config.toml
norm_place = "pre"
positions = "rope"
lr_mult_o = 1.28
Each number is 128 + 32 x the weight over its row's rms, rounded and kept within 0 to 255. Layers, rows and columns count from 0. Numbers have three digits each. The size before them is the row's rms in percent of the matrix's.

# layer 6 MLP down (transposed), 256x64, rms 0.105, rows 172-255, columns 0-63
101:148140094109140109143141170140133160162133148132089112115148193157093189091114116095137089051122172081160131179099153065155141154133067147109092110159161130051128153149167093108122136173131120
105:078215172156105106162111182101173131111115104142088164136099113083163113078133098114123168143103101181083132084141214130132122098128114145202165098099107147161137110126128140138159108121120101
129:167158145072095192135146147130124152106043143162173138157122142107108170092107175107115161162154078104064104137160135108191104106103164140156125155121142094130088161131159112106131092163195129
095:139124124151158149181123151116104160168117168139209110082139121139146100196189146122179112165105169131103100048108160123131184135135085123162142162071119140070109098105106131112087150100146131
097:150141145114155171179109056165134160097074198138166077102135107153143087135095081134144118114125150142138101132146146145078184096155133139118130125102164078088091101114129175198124093154092172
106:099163107170064159076120165130098130133143139186109090145095134178146159152145157077055108114212097121138116073161139086150107109089155066121143155116112124160128174143131131118133165105167142
098:142098080126143187090162150149092111130149122103086113123151123160108083190182158091175096149115120118144116076156129086060126139112180127122128149127133063077116104131120158112156208114176099
083:107124162111106126116134109092134108195146119122142114099048080092096076157059158142116123157146166183174097137121112073123140086083129116095127134114144137095160087128045113177146168121158121
105:154061121123098098194145094094113165115096132122183121120141138105168117136170126169186171131105066144104108127091160114173141148103094174147133162115165137154094065070160105171121102115121182
072:116132155167143119084125101144178135110099136091146176148081146086142117131102132130066123149025084122122151129155196105183123086148128124106131089168087114135159150143160152082083107155074159
109:101126127201153130114119114082063150112121190084139094163164170130130120148161190135150146129091115138136099094047126143079173153157129112091122144162126086095137079131071125130058138106123124
105:080150132112125175119088147111074107179103180181103102133119094171069167145151168176090130116128211155136089152080079147132143102121102129102152101086111192098120149117123161135153160136111104
106:140143108092088147122205094146141142100151109129101112129066131124144123148159137169051162115095138129131185106171107093144127146089143066158117156167163155102102138135144140055095191181094113
107:118130126134096147122152139107131105184078151198102115142138103125137074117174090107018111129134163115130133154108077162162134125143131110137150077144119070160174111149134136114159120164211171
096:118070132135134105150053138111105161139140145116144117144174153116092157093090058166157148093198115122116131096108143115100072071125162165150125077157076081181125128096097193126140123126138152
084:108149172157153140173135093134134140164134085110098105089164169098138169151108128111180108160042130081162108156094133127135138081088082143168183189152150157114160168105135125082125137064102125
093:114110117082159129102109089122120113146165066127164128128207187138071090120197153109152140096151132168141159140129121155162105113177153138186171080131073180145106094116120144150126131081152169
103:066151121142104173143164208105103125174130162077095177163107111156136148140136199122077100131165158188169131130153162116150152173107092116149110137113159090088168128125164127087117177158130150
101:179152140116153161098199096154173093053134147118104175138175131148087163091111143116129103104154132070187147129193142089131128125137107177153138128147099099058150133128115080153167162143156132
125:162119131150108140129095102103064139083137218150115137182116126186102132082115174119110115157169204110068108145115155101110123145108116184150088159174074100116166136173102126143128157152127125
083:093169112111195114167164160123136123092141163191143123075172121125111112123118140114126158182166123155199087137115166172093133152071131148101155156167143118116189119152107127151070131070080112
098:095112166087169137156139092180055126113138178153095121169094057110067136142104128137084121142103102132127135139076120103093066115153091095098133118185116126183130069136112137156115097140106177
108:196156108086123160051146114198182112133079129165138130182125105140121137141101089105118134107096082135109206125125066082179117133122165139119131138128146106178142116160164136121177146110124082
115:102107133132140173129183116052138145158148091087162107104104080072101140157101116104104117096163129135061082177142151108144135129172082115133167079103132137100131126157090102143200065103165124
127:147135134134091130119106106146126089060165148138088188117150121130148173096136148102099162118100129091113091121196159130092091153122126213147120173137122185118142090095131122189065083076111102
109:158165142174141110144194124094129129136174073095153101132077139109120150111117093077133130144171111114219096114176159137129109056126192115134125133143113133146115142062092103163141129112059133
104:076148089113148128180096166129151124109135168145097104096188146170152136110123133148117161184103155154033144129165076154135145132086081150163109092192111132098140098091148127119149181129076148
110:133169110163112147107111061164136122136099140103048151163138094132146088085143143112151157105122121114068165146160136128167113052077155088153177108120111138148093166153149158128189167156149181
100:098102150050150120151121152132163141095131167094083084083129133135194134151155084143085143101123103138117135119113150119131140121132136042129129152108116148164058098100134126085173170219106145
123:132097142144104142097197163171102136115132119094121161146076119081122132051144181155077103097072164137111172181108100101114176119093070168156110112111120075177172149106115147120103145131139145
095:127099157102087194147105173095133185151097153059167113132095152150126103142145104066115075156150136118132118151129075148154155190194129151073150151137142151101127103152122075194131126139141160
098:106027106124163108149132152069093111111068094125170131095110158109112125175142088119145146102082154142097094153154092097139087099126138129212136135174187156137123100080119134151099154120096145
108:083071124141136152093156099140109161093115175170136127109094124125145106151060045127139134075180100098146175152114050061156180151134109101145114144128144167114136109074085135140109116136117147
077:124073098179149091104117157107125164099085139113110072116159188148143130183111156144116094139133104151138106155139130124192089080157160152095105157125151103093175125176152091117101161192127206
097:069108126148111148156149132122148178149085148181015109113138101146115148216115147083164083148088129138123195096130138097131144184166095147112155163160105149146123143101115110127111114129158131
086:153193109131161092090101133096106103118155110095099138181167099145096186137136085105101134105159128113091096152123067181117142136151075092090149188131085152191127138122132126090128164110056154
129:078128162111083113142185143156156111123101132170105117152143151117127148127125166156156119145085145111065123128155143140133150096074172142142156088167159106179112183148151102096076131014164147
093:094101138126146099096121155070170148096122107195099108134094085116121115104086126120083153065066144145149153140160100080111152107192158167080161151121167099180144158122153120134161189119120174
081:136116130175122130158139123097175156159193147131151152130105134185140123138098119164107151209144126182129180195163140131119129160144114186167179122160146123075206122128140128124147104150120058
086:133102143153187161110155146158140155140084062066149093116081139082150123140170158153125063164141111171131113163143150161162145129119089128110090108088050067139098153146176111142163092097133123
083:093131136147166134139164159162109116118149173050117086138155051125073168136145152176145111068109125153155119153109133139084066087095146118103084096193102139141181158076151131141115147115131114
085:112132177104186087178208137116193122151149106134186123176111146107147132125167147120096124200150165169107176096159090110109144125159113156148084188099121106103167100096141154120103106135128162
086:209130144138164129207163084115126161090103096142095147159159132139132157087123183098104116180172142155125112088160093167153143144154117086193110154162108071170138108105147134117080095110106142
091:125096089205152116083151146118172142111076199153085156134147127151094154126114154083134084138101125205097124057138147100141109176093097126115091105158133111076145087162144137087111122088116116
097:127093111130140099129079146147157128125110110134108085142156103079134115118102109135071107129138094094200106072116112113122197153112080083068150093073140120140069144112093105149183147211132144
091:130113069072205144122113117161155136098174160150088124134089115136114105140122101163134110186116162130122105127183174127135134205153121122080153085189138147108136096172078083086106167159138139
103:176155125223128147086080113172120152128091106081156137095125120077091158161131113115137189119139121131164122087124138148139122153101106126139113139125178139086154140096042131140196124084148182
117:114112169136139057087137106118101189157127164073132136104128116111148112142150067112153065164171126134121089169127198141095114201145115152078180112125137183142098155139105143115136186104146110
100:084211028153126105147149122144111131145136167118111156113117106135091082173088113122117119176109140119099116083074157118106162129167127177135121097130112147101094125189123167101129120187101187
106:116106166186153103064144138136146135122114133128156116110100116167073109184130164073121135105125156120120121155182137147132167136147108182140100099105152086125110101115144161182236066077139128
089:121073140172106116147128193080165115116068128142118133123096114124143060199123157113174131136117165109115113107173168136164143128181093165122151154178142142086141165133199186111095105137143167
105:187110203117159096184125180101167097178119090150097072127142179100128136103121172092096154143116165123125160140070120142088134147136048153188114102110136099094128121113113110135095142135093164
106:110148204147105096074145176086131131125171080153210128138144154129105142068160145131089164126095094113126150162152082146117126145164150082150150121072111137119179176148090143132150147167123187
089:095149115179184139103120102133141183151127125076082159151118106104085120166175098126118106120126141207053116120051077161069120142115111140132110140123125153129166099110146128101148105178144189
096:178123164150122144066134165109106141123141101137071110140091132170163154154133145108148093139091189156148096094175130087168117192120088060113113167075137139177162129132131148082088095094176132
090:191145140139149094058148098122114083094150126187128141155081145121109163090187179098159125110128161084183086161184157103097103172151128121146127067147102118125189097137143100081129129111118123
079:100104085140133125103211169144149123124093114091101095083155107105151128114122119085147086114088168106124110103178141105093120132130182131116134075092084172122180103169131101219144177124089146
089:173183132057149068094052123180082123182101140105062104089126095080129097098143134125102125116087126111139112147109103114140172094107102141081148108113118159094097163132100137118132086087085141
119:152165119149137131156155115156163096142154133101129121179111164118186145191133121063130170089155161122137112154089095180149138159174119158153121163198117110082108120114121173131129042116148065
114:142126183119147079147136111129131091139125154133212093067169109091144099128147082086064147149102128140150126103099099172092170123115084147159127159181120118147122176133145127103140097181159207
110:138164156124145128142099146216122195154149104139161125123101144130137109069151146088151179179084175051098139099102155071134144121139166110109102092101095140081092164108102165153137125125080121
094:169135108112138116150093189089123157186116121130099120164145203146144117131061095151108100181164125173161140131158101125179161135151131144117146177108063130095104096153088182064085122141121108
118:100177195132150116172101088091146175131108124114131121121118171177129141109130122082134053165120081133074091191118113095156139069113087125167057122158108089128089116133154128088125158103116100
086:173165152133164170145148125147127106120131090121101142099146119083128086157112147102120145130161110087147147137111094175068096151203067108130240166114185097116114125145168093150146136147149160
124:076198129121176187145139070130120069122122156182123105171114153144115109151168144117156134098134152122101146189180099144110116166123095142132121151100091156151062143119147112042100172139099120
097:121140082143067108080094110136104085188114163124059105172050107143100150173117109122116096113156094162147165138126116155095109138092145133119128146228128113119139210126114129109110140110138104
107:096142160131125172084123077144070096131101106151115181128152058157075099127167167118109133151193152158129106162149134076115162169142146134122101117103141155148091188154145085099112048108098124
106:174125162108127100138169121132104146166150151079102121089103064120130111118082176143188138142141105122088142099108173129119113164126153117116106085213174142107080162208184111119128165128087119
120:136118143088085069139143168119060181117116136118086106182186163134109101122153120159103105142067150126084117199133149137116129169089063107111152101162119122084083173160077112145132130133161145
082:127121068160124073165176128148123077134108122122172098093158167128116121156139139175167074155140192050134153182156138111113108097086104135106168148213151131108159115136104138127106173111141162
122:127089119152118198125104114143092121135118141100082162232092125133088072145101141147095120092101138112104180105102163104138155121138121167115095153181111141106218116136148136093076086145148138
078:094130103147153098130096136085135104079087059103123098151158089096075114116116200078076128109174094112177128100162082095145114140109083149103111139106114180127167141079102133178126118078163127
125:082126143101067198129171105208159075133113108128115142153153134132166156149124149123102143120120132045157144142102114108153091126062145161097153078076142123125093147112065110161161145089115139
104:097123179110143089136141154138175161072107113153160136183121113098096169133150122106107185139125121068086138088152166160158124061160121141166153135168100070165144174110158075090089146092096109
108:114084158148152123138059160084141150140166114157132075134189175188186160157169091122124128146095110063132082100105142171101130131137121096113124142117109098189121136164094186151134157105084099
115:110129160087169113134140130104100197120238112110136125156216121163125155172157149060108122089118157068122132120120111152125135150149084089140143086112134126123078160137102151148120125103148078
096:131094161131145113191162096121139137125174118135205088138139139115099109090097086101155153176073124134144133121183096134112125108109155111168141134143120146064098084121088117097030194116115148
094:154132094177106097070136103136104175188115140117088097155194120123153200080120128132139103150089122159161156180156092145102122144138176149123124093139110079104139157205134083139154169143085109
081:175088092186174151140110091127110146142177124140082171095092082146143177116105141110087155165090088118076084107192132140156151119150129182147155113177167144088176142123121145071110168116125146
093:041146114103196109145117118112133081082118077156116071119117138121163056145117108165094109146137105101105079108146102191121147123123116118101098083147164123124112139138176170098153130188157179
109:134164148122161127115157180126189133097080145078110111087129071121142168093154131130126118087173099179115182146119133105121101075143129111192179127143140101064090074084147117059113128145112141
094:077039148199107104159107100152118097126159094090179124122156174119120068153112132110141112186160171112141135168110112172068117127094114129155149191100154186143137118140118113135122139138163083
088:150109156132133122108079109064097117100117199126116044135116181080160083074131179146178148147137095149097116130192144101161131097087144095132088088164099106108129125134137134117144179152169112
092:159144145129161101079137133060154134115165099113154146184142130093138099094094084090091148116162113151140101148134078109057123149064085097124167082137165140082106124129088074146125078076119095
# layer 6 MLP up, 256x64, rms 0.105, rows 173-255, columns 0-63
109:169139168095146101226155156105154128120149117107079123119068083129170158125159067149186141148105104140080120156169118162117160146098115100178148181143120206118089150110145135146117108114141126
127:069163129129167078158080140127054145124160157138171159188185130095140152138155098169152123143173157101157121174160190126115113071106149102140139173083068147107103112125115117144128135080104144
095:129114112068146172164125123123111109133193122128101154135155105126118084138128097092209105082091126142059160093114129177077114098107095118163145175085104130066156093081128125068088127114148118
096:147199105093156094165099148114092141174126091151087125103088149147085086145080089113144140133143071141112115140082160118173132115181122094070117187109138127145112153077090127135089162069095169
105:156098078175178040058107152100126092104076111135162171175117127156133169137094103147085120116174101152113137149065123107159150105141132141165117186099116119094113145100162121129166176116103140
096:137135219110107111112080152142075071160172106140086152107147153101122161095102106120101130066197153123091191139126088112122147099168124172139132100190127147137133092144082137116084099120096128
086:152160119112130162115152095071160156089144153105076093059102159104112120136148092144109114125096105147108133110134215111177137145175141172156051128114076179158094127082130153185145106118126126
102:163186129150178100173170072107152099178098126129105139118146181128130183112134064127099068121184093117146122055154180165109155112184147101137139093142113104144148138103118146124109079125152158
083:197111099085087138087095105159093130132130113128162133083204114170151195170143110121127100127141116132149084107081128092101068098131084134099066143084139166154105083094084115107139120123090109
111:124175175101121137148141150112081150088131167157158117152151093087133152142096163137183078110105082140127182159137158150096164151127105130214151147085081148173097171102140144118160099132157055
110:110126140165196110184122148048197151106092102088134102134157145159088112164167125172088095140145103077119118133093126116156109091104142139148190175132134121155128133085163162135117063085150114
094:153103140160056107195145112119152109117162124145136074113170163147098119110151164144129149175111100140114067083078185120193119129125095081083148119093147063131123115100132150148186132146118077
104:115119130180148100134208116127149118163175145103112112109134070137068120136127160101141132145060127185144183159114145092162110139120144129185091134133154111101154138144085103133154136070032105
099:163208109069136132106140127124103131159127124108131146106157126047154135113147098187117065144152110129139099162087119158173126133135123059105126132084111147141139099116097060182053085135118120
082:131133152112117118132106139061105115130184091136094141173104122132111138138150134073094154068153109083118101100130106151127074170161157096108077092133093186152088122100100054162194156118124076
098:140112102156133110143135098054152154105152117143099109173112132128132098172156114204120122177170150060133101167149154189129171141135126093138100182180163129095110167120195168134070133153138127
098:138120074144112112050122088156114094107107120154121080143125098158071119102176117107172163135136080117143132120155158118090146120159090170104184062147099171147164161152177175155098075108150152
100:111113106121117134144113141113169122203150095145089079112149147180132123157140157173192197158069126160074180131163134204112130158089122115139117134100174175161163116122138161141147092100138094
116:205146131123095120140153087121125112153172164122083166061153141132151180090140116115174129104132118136132165128112112129119133122148191148072190132082114106136186121125164219148143156117150074
087:124102083168097103097079103065114102053142078109169075137113102106125083116113110095112131165131106131098152122175143154101123062144130072090126125186156151118174101175113122155142176096094137
090:152160174127142172113093135148161099102152127129065129158144144080053152074132106134157130172132101111098143075154148044148149080072123153134094086155090145116148163175136164110174129099107128
106:152148147139107107142117172128124037142097119138102164183182074114136102138090139120149132112134090103133162116101096133104113097171120170147201140077117048200123144077129116127080121110145112
114:110106139128084114151153148146112161117128114085119116097162083075146123165104160157174222071096118075144131107078167117132121121118114080177153162105055141149098149065111125119134089130118083
116:149115068110125125170125113141117149115169117104157180172145104109129154120090108208129137073193178148093159170150117116121173143146123154155131127127124122143091199092179146155143138067057148
099:195133217128135081149168165093159124147125114154087109148119116126140125132111074110142102140098110167197136120124086132144113192078145117106161098055129107188157114113095142185132096122156107
109:168157117068135074076089141095113177105161140127132133114110147110106131151111106141158154126165142137150194082097109057105164101113149160145074142087117138115140116097079216163172134106119169
110:096174129057073115156186115119156119115132089139107142145127121110124126161108117073134103084143105183055115139137148142148108156115169145138118105125129199170123093150149143139151132146040050
102:122132140105143089107129127117131095149186119127204169148159121150105170184155075123106091125115140102134110189144133100136142139129155134136095141124171135093149218157124220184132108138066135
112:077196139130098189192079121147096111130096136140140060128145114099098100127152143148165071156176120121129132129087118138153182139139063118145168149109087210102119124107090113158109106167131125
100:149165142126115114152130078089091085122169158127115131111116105082141098050101125093147182117121111087167168093102186135127188092043139147140138065127100134165092105151126151106102095127099166
095:135113071136157173103114109167146146124119093079113132152070076109113146103127065097105110078097064129112120130178146154091131120063098167198093135113127141093139131084103106169112137087140068
102:120059198170088115084093144159153170106147138155138129171136129095122106131079110197130106079160087108109133061144130152172109182136112164112125147122120096137109057078122140131145166103092105
091:154107130098074156122139182120160117159153114068122113083139100121089113141129070157178139115089118161192165149112096076151131136124128130139157108147138134184139113153029080107134125123198092
102:170075158126183112104121095119183140124175112159165187143156156128157093131103092186099123106135113146086118170113140160161151145165222113089126136103192095169175109139152153135113120114088131
092:141142082096114149102117145106207082118100136111091119170160153131156149157144127157189111129153156167153158146100137062121163070090181149167068140110123112141128161136146107122120131088224122
119:159127126159104101157167081163119120159124122099065082132200183138124176070151148131102174105094074106106132122129165166133108152074132111125108101121136127142158150115164116056070143066121099
098:125142109130161156109158153129093145147102132111065097158083118193105098092138111159183091115165164100111165166103141197155096111135118120093134150116085185101107129169078157139143210111090164
078:123159101135156053145132153163080179166100143096151155156158150115110073133049101158105125082112140115119136094134070083149159110160090084147142173104115075119141081086139117095094100115081119
097:097121160115101085163138119125098078114143094099090060180153166116130152090127144114152151133112178111132083113081128093169155176124131236169140143139150116088104181137155159149175137112103146
089:139143150132133084085129137098108100177097094171075137087104113156135081138104120134076114114141080106161153068105147116109144159158117112120062158040126084101080154169113117117115154179078091
095:056066136112151106139160142088158110117045104123129133187101155066141122139115110123138058114114136108086128077116141148147124158053126140173125141107097109139149130146182141101078113137157068
096:029101114150112122138088097146131151153116090117072144131123063129134141114133099161112099087151125142158142102118094115098150164109068088094097103141090226123144094061143127130149092133105102
099:108090103082119134177143114181138129087155093151134060120152114098160116133101041107054137166115151121174141116111124131165140120169090109158116138190131201146135132135059109129151125122140081
101:146181080099165123112128081109088078128158153115119145116133119148123133101120114122164135199130061144132122090144132140114091085126137037167095131095118141077179079109094082098120184081151111
095:163126147118129124148148131032134132179138110078122147140166147094148127129153102140088143069153180172128124155145125105097110151092140137111194134169095120119112138112096182199054163107183120
111:131203120056106115179172116111138164114127088156109163180124127159134092091128129103097115146158072043173127115049100141122151127085113140142161152145147088143138106108138122128187132162091118
111:147198113163119073117101109104154135136109139077078141198154126046119156135097157157151139134099103190120124106129182146066138138082152134158115145115097171116099138122166167111092132070160126
107:120155145110129152117113145137130101151143062170164110105121107183088194122087079151112155099156181150052117116050083130124093136170098083101118126079134166165093138098083120132118099139091114
109:141098105084098149107167098066156187153159100136124174132138110104136135080148091107094145110052123089070119087137176137107115163095160115102100157140155182139178143171144123145149063138076112
090:118146136126139070137083174075158160155070149087055151186179136119118169120119144147148087158147099134161149208100136133121155154062127106146109178103162098108154148175101118150125121125093149
104:092076133150156117130125094124094103161163071092080100136153148132112212109180127135162187141159145155140126086148140097109064147124214166178122133087130151129118092152154133148162080127114109
106:146140142005137079137146128160142131153112126120074117143084165111175157104125116103190158132102104145131118114137201099076120115162120135144159136164120180130100100145125104177150095092122070
098:188105181087119149122103092102138138115142117128126083107140155166119164084167125095098106139199111163136162097061097112178125175138094125143089083149159148115107109137067161181161158163180114
092:172117140173087128079126083162165141126117148135057130111156125092102136091097114164097113088083086137107118137106177156172121175086122073128204184137098124074130137113148100140134146105196120
099:074157095159084051142093063083118138121101080122105165120070137127133117176088092129119121088092132145146123096141094092137155134153163084114150116068086138127129098148102109124115038135119094
085:124140182098112129124081070147161130165143103157158116183119136162172125105141168109195137105119094109192101115117185121143168126153112114183110149103154132206061165120131107106130108147129195
092:093130097074112166136111103135136104117112101167074103169134086091163091110112098108135140073162097138162131049120148089155142093032140114122093072169155126126108140097108103099169081143134101
100:117171183156123070162136205151162144177166103138148080194109118103147153086149115126110100128158155156168100079115128119068093154140152119116112158157121154113136104162141090115130155046082128
103:165126158116122118198132123108152140130091105127118155187134138078098090171124119120139124141128180136180113163075127175125153118101085087132168195161137195169146099181121181151149074161135096
094:173094164118143168144126131143149156117138083122133119143079117142160096116145086098181112138093118111124120132065163119188074158185113059139189154115108100096096176175148156170147143175084097
094:136115134115170197147133092119104111152086098191137119169206099149135102114143132082126150155094087103153136081086191112135137092125077157146135191110116142100155147073084166113153098176146115
106:176174141153163144205163040152142185114146097122126114162133131149060114086132135184133117144152114121111113176092117089183175158113073126106142130140111106121142138158148143110065087139116154
097:124120117111159116112120120070085112149133154122107200162121126088141093085125097167129059143140094141077113191176176135062136112128086125113114164130123087139139062133094162169092122120178078
115:156120099158141133186108100075103126092098100153150112176099099138094126057159108138183146115151114132204151111113092058102119082115099094153113103106103162072092091102085161097129133173124141
102:156132133123100114170147136151154155119153107214194096156126193151134138059131107147097170112109122131082128152179112109128167184136132106161040160116141144170141104132086116110093119148182116
109:130102126164169138159192129136078085133154099097143140210098134159135150106077071148126094177120054127147071137116130143142126124182110098088145118058127143153113123143105107106173114131192120
114:131106144086135086139132125157138151152134133080191182139094124168186142152148120167168065124143135185107158092138094185138096090131096101196154104051120126118135099165104116148125129074161101
102:144130117065176076145158139146184148216148146128166119167150146102078097124181081147129120073139080124101145137173130129178117135109111085170103070128167143129128101152124110118165086162166109
098:167182131096131129138111094113142125073154086114087123118102089186173150096088129098159142088111115111145149114130126094093095187183141166117109123166103157095169144172176124094103091092051082
109:184107115088071126156175188142136151121160106139146092158159141127117128152165108118184156128120124137099145112161199076117165201128143173129123079100084121157203185116138160112116124105161140
094:068108090090064160133211155113141125133159166116126090138116127153122121127122122142142135134152171177206124108113198156191121167112167071106104130131123083153135127170145125074135090168106135
111:142115111104158126151122100102122151155190180155153158159100084154179166171099117183211143156131136060140141150143155128137153121138144121162182132114161177083124159139186138175115073129130085
097:081170147180063127149167119096097082124147097106085068167166117100195114184097157099098138109124097133131150136070170153114158114139129135123147144163109089158084098183139138128079118144117075
101:106103102102165133215211111090096117195185136149131160111142087101159122154118114133141137173118060131132155116138196108116120108128134077119151143115116216135155100116133124086101129101132134
111:128102151079133118124177096130107116112165063106120099228177109106126106120149142116089127131102126118121102089105053059132096147082118124125101131134128126074197127097075149103168103118157111
092:123162147124131178093144158143176137143099120061080068174122109163161133140138115136131181093176101153151121131093111179131145156095206123161150139129084156161142173122164122155151052103117087
098:232135115136070131107087176134089163158135095119138100076109079134098149096188124084131168080102124119132094161084087134161134157166142154098155097099093138087143141150134116110105111098181139
080:139128127122150133143057119188060092094079120183174144144158175112083138106157110151171089095100127151154154112152127137167148111112082130160115165076145073091133112122098153122178114191138083
101:124147154212157093126132148070183121176128114134130102196100151172141147167107140125132082124099091092076113102125127138199093124106119167082174151084174124115170137134155136146190102113110135
101:139173116114151146148134099129168142137105133112131045162106114139120145101127120148170087150115060117097087201164174198147134104147094113201114164162103168083093144108135131146077077120140138
097:115164168096137136076121163140172124104148133203122081126148123136127160150177108107115071118149043148149125114166168094150112081142138151135045094131159144109142166117129140180111146056098133
094:057121059116073119066119148169131147107122146097155114178124113100130123122130102150116167146188107073157101114152173127176158206126147079156161179094132151117166115153154089155126147096151131
089:068141113096164203135164106086189125161100117163080093109150096138093128102151122131125095109117132138103186101102128086199134143148132090175154119084139139155200125152165162115077086145133143